Part of a small language model's weights.
Size: 16 layers, width 256, 8 heads of 64 (4 for keys and values), MLP 768 GELU, vocabulary 8192.
Architecture: RMSNorm before each block, rotary positions, no biases in attention or MLP.
Training: a variant of SOAP for these matrices, 505M tokens, 3850 steps.
Each number is 50 + 12 x the weight over its row's rms, rounded and kept within 0 to 99. Layers, rows and columns count from 0. The size before them is the row's rms in percent of the matrix's.

# layer 7 MLP down, 256x768, rms 0.19, rows 211-236, columns 128-255
098:34 43 51 36 55 48 47 31 43 34 60 53 55 65 66 60 39 40 32 42 30 50 24 55 41 38 38 57 46 69 52 62 56 62 49 40 35 43 45 71 58 40 52 41 40 41 24 50 50 54 51 46 52 47 32 53 59 41 53 62 26 31 27 51 45 54 41 37 61 49 66 60 52 58 54 55 57 53 56 57 71 44 42 41 66 60 35 53 43 49 43 59 57 38 47 54 41 45 63 39 44 58 49 46 40 51 67 59 45 43 47 30 32 58 54 67 53 55 31 29 48 44 49 34 32 54 38 62
100:63 65 59 51 50 49 34 58 46 45 59 29 39 44 41 44 47 57 63 52 39 54 44 49 66 50 53 62 57 51 45 44 51 57 37 41 58 53 51 41 52 49 69 41 37 32 49 57 43 76 47 76 55 29 59 51 45 63 48 41 69 43 45 35 47 63 48 52 72 55 54 41 59 63 36 48 48 70 48 39 45 62 40 58 48 56 31 40 50 59 32 32 27 64 48 46 48 42 60 38 11 26 59 36 53 51 57 52 41 47 58 40 59 47 54 75 50 49 70 47 56 27 48 51 47 38 31 57
104:42 58 55 46 61 47 42 65 61 63 66 68 34 51 35 46 45 46 74 36 54 44 59 63 53 69 71 44 66 33 51 52 48 69 47 68 44 44 48 41 52 50 48 49 53 30 61 49 44 50 39 59 62 46 42 35 43 45 35 54 65 45 52 36 56 48 39 44 53 60 56 39 48 43 45 51 67 49 46 64 57 49 53 43 75 32 63 53 52 35 31 33 54 48 50 68 45 40 56 57 57 68 62 32 43 51 38 46 55 48 53 43 42 55 68 49 62 64 55 44 34 45 43 52 67 57 32 35
101:39 56 66 58 35 73 50 61 52 50 35 46 60 46 52 54 61 56 54 49 37 39 56 69 40 42 38 53 53 37 52 62 40 59 39 55 76 69 63 39 38 44 57 45 44 52 45 35 58 43 54 67 48 40 63 71 65 46 29 53 39 40 39 41 50 45 39 51 58 40 61 56 44 58 62 26 34 33 50 51 77 51 36 61 24 63 41 67 44 62 66 35 38 31 43 60 58 47 38 45 47 57 69 55 50 51 65 23 29 54 47 44 56 46 30 55 51 44 59 47 83 47 62 63 61 60 52 44
098:49 54 30 41 17 30 51 60 41 51 82 42 49 46 16 56 37 64 37 64 60 37 54 68 41 39 38 59 54 45 55 65 33 76 64 58 25 43 37 61 38 75 50 51 54 44 61 39 60 35 58 66 49 61 42 38 36 58 51 57 67 57 64 60 44 37 52 36 15 70 52 49 52 38 57 50 45 35 40 44 67 54 66 37 72 59 55 42 37 59 42 42 48 25 55 32 59 34 53 63 49 46 53 43 47 35 59 26 69 62 53 41 70 47 61 56 53 61 62 41 40 64 41 63 64 61 44 51
099:52 41 45 36 42 53 49 32 51 86 82 26 26 56 34 67 44 40 42 40 38 37 50 33 73 64 49 70 31 65 54 44 67 49 43 55 28 31 26 46 51 17 60 49 56 51 51 42 47 56 33 60 59 45 52 48 48 38 59 57 39 44 65 80 62 51 32 55 55 67 22 51 55 61 70 49 51 60 55 54 52 49 58 53 36 76 52 48 49 61 68 42 40 47 43 38 57 61 47 44 70 60 40 54 66 58 51 31 51 44 43 55 46 43 60 48 41 33 51 47 51 64 11 42 50 24 52 34
099:44 69 48 56 45 45 44 52 49 51 21 50 57 59 55 67 53 54 35 68 52 59 44 48 33 69 48 40 47 38 27 65 45 43 39 60 56 50 42 57 56 62 58 51 39 52 71 69 55 62 53 54 58 43 57 49 54 39 47 51 26 65 41 39 40 58 54 54 43 43 43 37 37 61 67 66 57 62 53 22 51 61 47 29 47 65 55 54 45 53 36 54 68 50 63 54 55 54 47 64 44 19 60 43 43 59 48 57 62 34 63 44 44 51 56 72 44 40 77 60 61 59 41 42 44 53 60 40
105:39 50 28 24 25 45 44 56 61 42 72 53 23 52 49 74 40 55 66 52 49 52 53 38 49 25 48 45 61 59 63 47 55 49 50 57 45 45 49 56 45 54 45 60 40 64 57 46 45 51 50 36 50 49 68 68 45 29 23 47 84 44 39 36 50 28 41 43 20 46 53 54 24 48 75 45 43 52 33 74 51 59 55 66 43 66 33 43 41 63 40 71 40 70 45 53 60 45 74 50 37 47 63 51 64 43 54 32 25 61 51 51 44 43 39 76 47 67 30 53 53 37 53 59 58 69 42 70
091:50 53 21 64 35 56 69 57 57 50 64 65 26 40 63 37 40 29 59 57 26 32 37 54 45 37 30 54 51 57 41 69 73 15 56 56 42 42 42 74 42 58 48 56 66 57 55 61 56 33 56 84 59 44 57 42 46 44 69 35 42 55 43 64 48 56 49 75 65 68 40 57 47 50 50 71 45 50 28 40 59 40 44 47 43 73 28 63 43 62 65 43 25 58 49 41 62 61 50 52 39 46 40 49 56 41 41 28 33 44 43 46 25 36 45 67 49 45 35 50 47 49 55 34 54 42 50 38
106:66 49 35 49 48 55 51 53 50 83 70 52 45 46 47 55 35 31 45 60 72 43 47 50 50 57 40 36 55 60 56 41 40 58 57 40 51 51 58 32 55 53 62 54 45 43 26 34 60 52 47 45 49 49 27 57 69 64 64 53 63 26 54 51 45 56 40 64 52 54 28 31 61 57 42 72 40 48 46 56 56 55 40 35 54 58 47 67 49 48 53 48 49 30 45 39 46 43 44 50 38 54 52 49 69 54 60 35 51 62 38 49 43 46 46 61 61 51 45 50 37 48 54 48 42 40 53 60
101:39 58 51 46 20 50 51 43 20 28 60 61 45 59 30 49 62 34 36 19 49 35 63 65 34 44 53 56 47 46 59 70 52 59 42 61 33 53 57 50 50 45 69 41 43 46 52 67 62 43 36 58 40 61 54 36 40 47 28 46 27 69 52 69 70 43 47 62 35 71 56 63 52 46 50 46 37 65 54 58 33 56 31 13 42 51 55 56 44 58 42 60 70 60 42 47 30 37 46 46 51 50 69 65 62 55 41 51 49 49 54 62 31 55 68 67 41 44 31 42 42 63 48 50 57 40 53 26
096:51 54 46 59 66 42 68 45 47 56 49 80 50 66 59 44 42 43 48 65 50 67 49 28 53 68 34 43 35 64 60 63 46 36 61 58 37 43 24 42 50 44 55 41 39 50 52 60 55 45 43 49 49 54 69 36 75 32 57 54 47 65 53 57 54 45 51 63 37 46 39 31 43 57 78 57 49 55 55 50 11 51 54 36 40 60 63 64 53 48 62 52 31 41 50 54 66 69 47 53 60 74 46 25 81 68 47 42 41 60 40 62 42 52 31 64 43 62 52 70 50 51 39 75 49 51 41 45
103:44 31 51 39 76 46 50 41 68 53 27 75 65 55 33 45 44 61 42 65 49 61 30 39 57 65 42 45 56 62 56 65 59 52 41 46 46 62 56 43 66 37 53 24 49 60 49 26 45 32 49 41 53 53 49 68 52 35 40 52 42 59 48 31 56 40 50 63 28 51 61 47 40 50 53 55 55 48 59 59 60 52 48 80 48 52 59 58 57 16 45 57 21 42 54 30 51 59 50 73 61 44 43 59 58 65 36 67 65 49 45 52 43 48 67 32 46 55 59 55 58 45 68 58 88 45 30 54
099:46 20 65 83 58 51 52 43 35 56 61 71 60 39 42 53 58 50 56 63 42 44 60 48 49 45 30 31 41 50 42 79 53 48 55 29 39 28 26 49 51 52 69 41 58 32 64 70 41 22 45 60 62 48 53 57 38 58 87 42 47 50 52 41 30 38 50 58 41 46 60 55 50 61 46 54 33 43 54 36 61 49 64 78 38 42 28 42 34 73 41 46 48 38 55 39 47 38 54 46 55 47 59 39 63 44 48 45 11 67 53 31 39 49 52 27 56 71 37 39 53 38 51 45 25 51 61 56
096:54 52 62 33 53 55 55 34 51 39 53 39 56 40 64 36 58 55 66 46 39 29 39 45 57 46 64 67 44 41 49 49 33 70 51 61 57 49 58 46 53 48 62 58 65 36 61 63 70 74 56 43 60 48 36 41 56 49 37 44 55 73 47 44 43 55 41 43 47 53 50 35 61 33 62 54 54 71 48 60 58 45 59 68 54 32 38 39 59 66 48 59 38 32 44 57 55 75 52 70 63 56 53 29 64 45 70 51 50 55 66 54 48 53 55 48 50 61 60 51 55 49 68 53 75 56 57 56
105:45 38 42 59 40 56 56 58 57 53 70 36 40 41 37 47 50 55 43 49 59 70 70 50 53 33 54 71 58 38 47 57 46 38 44 71 42 57 57 50 43 49 32 42 47 57 51 59 61 77 59 61 51 36 53 48 70 41 91 52 51 55 48 40 40 56 65 64 34 45 55 44 34 53 71 58 56 57 48 47 68 50 50 57 57 35 31 30 50 61 53 66 36 78 50 38 59 81 47 50 78 41 63 35 37 46 54 67 31 41 51 61 57 58 45 40 61 67 47 68 47 39 54 57 50 55 55 46
097:48 37 64 38 31 47 45 37 57 45 61 59 62 68 46 57 51 52 33 36 22 44 42 75 45 38 53 64 67 49 51 16 27 54 42 61 32 50 34 40 51 42 41 62 53 37 49 25 49 38 66 34 53 49 57 77 55 54 72 54 79 56 61 82 65 49 49 34 58 48 57 34 61 44 36 36 50 66 30 34 63 53 68 61 22 49 75 67 75 48 23 50 57 35 45 57 68 44 54 49 53 44 39 40 50 53 68 50 70 38 62 44 53 46 34 53 64 53 72 76 57 55 66 45 55 59 31 57
099:30 47 50 46 61 40 65 69 47 56 55 44 38 41 57 45 55 54 30 40 71 40 64 43 26 52 54 51 46 56 32 69 44 39 69 32 60 43 30 66 44 69 76 54 44 65 54 69 69 56 52 36 43 48 64 68 68 51 66 59 42 38 35 49 39 62 44 61 59 54 56 63 49 67 56 60 73 52 49 66 37 49 44 64 63 48 44 51 32 69 43 43 36 45 44 47 33 45 50 43 69 57 62 57 57 36 49 36 47 47 50 65 44 51 48 49 43 57 54 47 51 50 51 44 68 71 59 39
100:71 57 65 31 32 48 40 37 60 49 52 40 77 47 44 44 52 57 54 46 59 45 50 41 55 52 53 40 43 66 64 74 35 32 56 75 61 50 71 52 47 70 51 42 63 70 47 64 55 53 70 58 34 56 41 37 34 28 50 56 86 44 48 51 33 74 50 45 33 37 72 28 40 45 42 29 56 50 46 60 66 43 50 76 44 36 53 62 57 38 47 43 30 48 39 36 60 40 61 69 36 50 41 34 49 42 37 51 53 31 43 70 48 46 43 67 52 50 40 60 38 46 28 45 55 52 60 51
100:37 61 43 57 40 57 56 44 53 42 48 46 71 59 46 33 45 67 50 53 46 56 77 62 62 40 44 28 30 59 52 47 32 63 41 59 42 54 29 51 52 46 48 51 30 60 51 26 41 68 62 39 58 43 34 78 54 30 52 53 45 50 60 64 30 82 43 52 73 43 54 55 64 61 50 40 59 64 53 19 74 53 61 56 56 63 48 45 46 44 41 46 36 46 52 40 40 61 71 39 34 46 62 45 34 60 39 37 73 58 55 40 66 53 50 52 27 45 50 64 63 29 44 49 47 17 45 55
100:47 67 53 52 33 45 58 54 69 45 46 48 56 53 46 26 64 37 65 62 49 50 62 26 40 68 66 35 59 45 55 43 62 45 47 43 37 37 61 79 54 46 60 31 47 50 52 52 53 50 59 51 61 53 42 41 54 76 42 54 50 36 65 47 40 44 60 36 55 71 71 35 52 49 56 34 58 27 59 45 45 55 54 55 56 48 55 51 51 70 62 51 37 63 52 57 50 65 48 46 36 47 42 44 67 43 67 34 55 57 52 44 60 58 64 60 49 40 37 64 50 74 61 64 59 84 50 45
097:66 56 65 44 48 61 46 50 70 61 31 76 78 31 54 47 61 64 60 51 53 68 46 48 56 64 41 46 48 44 57 31 62 45 65 55 57 61 35 55 46 43 37 51 41 33 63 50 38 58 35 48 61 49 52 65 52 47 44 56 46 54 40 51 49 38 42 66 47 23 48 30 35 63 63 49 50 78 44 41 56 50 67 70 51 66 52 70 47 63 42 41 40 70 62 49 00 61 63 67 62 60 48 51 29 62 52 61 39 30 42 41 49 38 56 49 41 39 67 67 52 42 69 33 63 40 61 44
093:25 59 56 54 52 46 59 39 40 47 56 61 47 38 42 28 65 46 61 44 61 47 58 69 54 54 42 52 53 33 76 46 49 53 57 67 56 44 58 42 60 40 62 51 62 47 50 55 67 70 45 38 48 62 37 55 46 60 63 48 74 51 45 61 58 50 38 43 43 52 55 38 46 46 76 58 43 47 58 35 80 62 44 68 55 53 54 57 62 43 39 56 39 67 54 46 69 67 58 65 42 30 68 44 66 35 57 54 57 71 36 61 43 35 54 50 64 25 68 47 56 50 90 57 74 43 29 49
102:39 47 57 14 43 46 52 64 39 56 57 50 30 43 63 51 58 57 61 30 53 59 52 45 57 67 57 63 41 47 57 34 62 37 60 61 53 54 57 47 51 49 49 53 64 51 48 62 40 51 63 35 62 52 43 40 57 64 51 53 65 49 25 67 51 54 62 32 53 75 65 50 52 49 51 54 59 50 51 58 77 57 51 55 42 43 70 47 34 50 56 42 56 54 56 39 59 59 57 49 59 47 50 53 30 62 61 57 60 47 57 52 51 69 58 38 47 47 37 73 45 50 49 56 32 44 29 73
097:49 37 44 49 41 49 68 68 43 47 41 62 57 58 63 57 55 63 50 37 54 49 54 48 49 53 51 29 39 42 48 58 37 46 58 58 70 36 27 57 43 47 66 56 51 68 63 66 34 27 51 46 40 39 47 50 72 26 53 49 38 57 65 59 67 54 39 61 57 45 50 46 54 44 53 60 41 51 44 62 22 55 51 42 54 59 56 56 66 46 56 40 62 49 40 55 37 64 49 52 66 65 66 32 46 43 43 46 53 50 51 45 46 45 65 20 63 66 51 70 69 25 50 36 75 68 54 38
095:51 60 35 49 57 49 49 48 34 54 54 39 60 58 45 38 44 55 55 36 32 41 40 40 48 51 44 66 45 69 57 35 49 44 69 50 47 47 42 29 46 61 41 49 36 54 33 50 60 42 67 30 45 52 55 41 45 46 63 60 52 39 48 64 39 52 50 45 54 37 50 36 84 55 39 90 59 62 61 49 29 54 44 25 45 60 46 43 59 35 60 60 53 52 57 61 41 41 19 44 37 40 44 43 37 43 62 46 27 46 51 29 46 38 50 46 61 47 48 61 42 51 51 48 51 57 53 53